Each number is 500 + 40 x the weight over the matrix's rms, rounded and kept within 0 to 999. Layers, rows and columns count from 0. Numbers have three digits each.

# layer 16 MLP up, 768x192, rms 0.0589, rows 0-82, columns 96-127
484463552522469465509504427520581396534509440517497441535473463542452517533516508399402457537517
486495533511463525429422512518448454576469487610522458461455510475489484489482504484501525507448
541392498469489489474483541461444469496511447553577410510430508538459439571607477464440503502475
461459492421576530515515497414470472470450473535559464516490498525479476445541552481439513497510
530551541457557460502514495426542504440580422568595445493497516522473500525527448553499464411444
442492473472446508477433555431454454520476466522471449480429544487442501484531568446507509503490
538438549520496457460560579495545431566474494516525529542477574499484467510491511536469489484515
509483533535486497490456573510560469505472499449439486497511492480496451528511437500502570475454
461486532457524506463554515515509494463475490510489417496499521497494497470507470600521492433520
447505567581402547490472506424528463503561461510461487523552514514507446507521511558532515480512
528432534530474519459451534427534528596454502505554440492521443533495560514492452458527459448458
459456515531471568404470504466514515502510456548446469480573439468508491552521501516476495471513
505503497568467463536485546458491415510438471480578527480494526539501476521448548503449541478466
500498537458530461487429515500528463548511478514399503466486472466467508507474448543520554490499
458463503508497400471431550399508511457526484479553507552468529512462526504551569510467555441503
507490537455481460457491570534498463591557434505564570469452561504555521494614466464514589531458
570498460481410416445410546497545478453547476511517549532470481442520449473533536418404533500423
517515510499546575464477438500481525466576505580541438495506490529451503521484467489511537489432
478420541518489535502518479436509434548522500496553483480518467475549483543540505445490535456496
451521551441534488460535524502492479468541530466546506566482473520447467469503495554509467446462
524478520489518575456434466480525474537475510531449482492463484507495507524537472463496460462486
496492455491476565541513541466499410450542500514441538409529439538470506560459485546494484410521
496501540567447530478517530438529488474503489487574498494514435546463469525513452504503524483545
535527528547420550466503453463480565476472451516547528467447552562467549551579507531486509493481
528473479522492560488512525494506475487424498501446499519518493499499502506500466491490547455472
555480555480501436477433469403526553498547520432518435584491492535466484562600468474477473483487
524506453529469431495478515531559471518524493505538521439387488379412485442502585446405592539507
469467522475499493460513507549502435495544479491554478492455453561466477493449549596511526479540
475464531439462466496511534502473503470517465517522467491485479561472419565497528537511476521469
521491497437488615485482440532428478552480446594574559469538536469520532505516478569469541461499
458488449522458457521506487470441483531455539523582542547484494482526508451522493498468571489473
493579509518486536486548515462514504453457495510474465490460460459447490490479546551500568576463
502506448580520509447427420466521495463524484529530502533499502489468474492505498605503526544514
517461543431484431431476547491525444521443492499486549479507509466483539534529463511481513444513
497504553485482541514471492473559487545504475496556437479489502507538524507481506529469505442442
578458522526466466436500526511398495537457502538483450486470468509523440500447479493547525474551
516492485494501464486485508564522515492570472538526481588443546533423436471518466418514570494426
503475494491478490461566503541490407593514469556507459552518443446510488536487519502448495512397
554458519476524523561484425470495432506469397518481504484470504510514500447566433475446543565538
542489517570510539493451494459461554498534475490497429479469534502464477553524489504485521475457
469468531474520535500575400521499492417523474529530434481451468507510461508537474539509481478439
465492478542453511454509461475462507468469515469459474476474505496447587433551497529502519372515
564497550526536500468413500464537505430478509435504507494461473511457377502558520603393580474467
481460535458541497492486494485488460522516457479491535561473461528479482504528477492449473511466
552459511463481550503496469513479505518498499541581511469498483558445421502476479451511538509460
512497530530487459506440510421496570599497516469509438431485527473482542535544498488507546585539
549475472512526551478379550494510486509485472591492446470487589456481507520436497509511496563483
475390585565520514520454431458516471513463334471544461467534529538506502557621489544488522509516
446486486477559535525566403460499483522534435482556449486469458471496458570527475463475503510499
544498514475504456466491526570503501503519495511491511487511431455496531499441462498584522396402
522489469548575479477494507501554516459528490534456480474502432466443456447576511559539452530469
512474458523494514418520491433475504570480459558475441459491429546493474552590454448504446481501
474545452485516520482530457442451463530566433497537534519523497502482424504494524493477487490511
475484509453481479494484482439527475468498469529543487500524535471531502568497516507508561485510
522460451438478498534447550488578531454514476469510492476527491446445522530517499463490580450420
555466514468519484446522549471489466545485519412505458481498490474456506517524542511465517491490
516412530541529575472479560453475455553477509474481423522503489504497504478504465487464476477440
478462497579590535484484520465425507451385450569477510478483450494522500570472504588435505458494
510496487508521482513496526531537455574559432582519422497481508485476462458475541433560532479487
489500489523498479556437512476573486510533529527449554446443481434483463463465513446448568543487
519469521515479466488489531529519479457538442478508506529482502580500482500530511497453506543534
506437506491524536500440441449562469576538546514510507509494506543473452482501437501443512457541
419497543519487491484450542459497425525527459472467460507491490526535430521458509547461493427492
496452491443545551546546427479504520518443461511492480489492470461489469457537495466487478512474
457481529516487479451518564476457435479519510453496501521487446543482496465438424506536467417484
570421570466557513450509553534509472579479568543463491454422555476451458495512487576501551483467
506537485485473530456500483527470447465469508444474481485466516505491546455521531513519511448472
569501546563542535536549530480510491488514438457500496506501472466468399505551417542452577536474
494435498528442505507490506512490508541519511532524509424498493481536437525465511503537511508520
480490512564484472481468584491474472530523493503476531527437475481476427549466495591477542496501
481418500580407456458417439527562526504521499527520531519493521537465458449503361471516553532479
491465505493447457485411489466523364585501512474572546588462492579439460475499529529512585523446
543473493495443459504439520463510516558467435462507527490447498544470525454560483463401459513529
439515506526538391547518496474501534460476417531523540473504479522501486474544533442529493497486
485526507580497466422384480484467567510523472493496501527471472450484466587533498518468580563469
534486529510501469437475455532496507528515553549460496548483504494488561475494505548421530444444
492498502494450564529517489412460466486473497554479521454523479502519432502509569520483466492510
503479529430424478561508498454500473491515445513597468491436561468462453481493511524526516398414
396504515481502488492502496496512445494465473551560439447517437447472504456455485529541504527490
469508489483441552457450443489441551516493521486517517500483476507494488474542474527478527541499
511479571469452520517451480470507498525578497512444518502476579466471466534478471513492475457499
460481526455466440479508557501545474485519448503496501511492542445498539451523547503425486508510
476501515577451524471541530467459459551500444502504515527485477538483480515464513465520526417537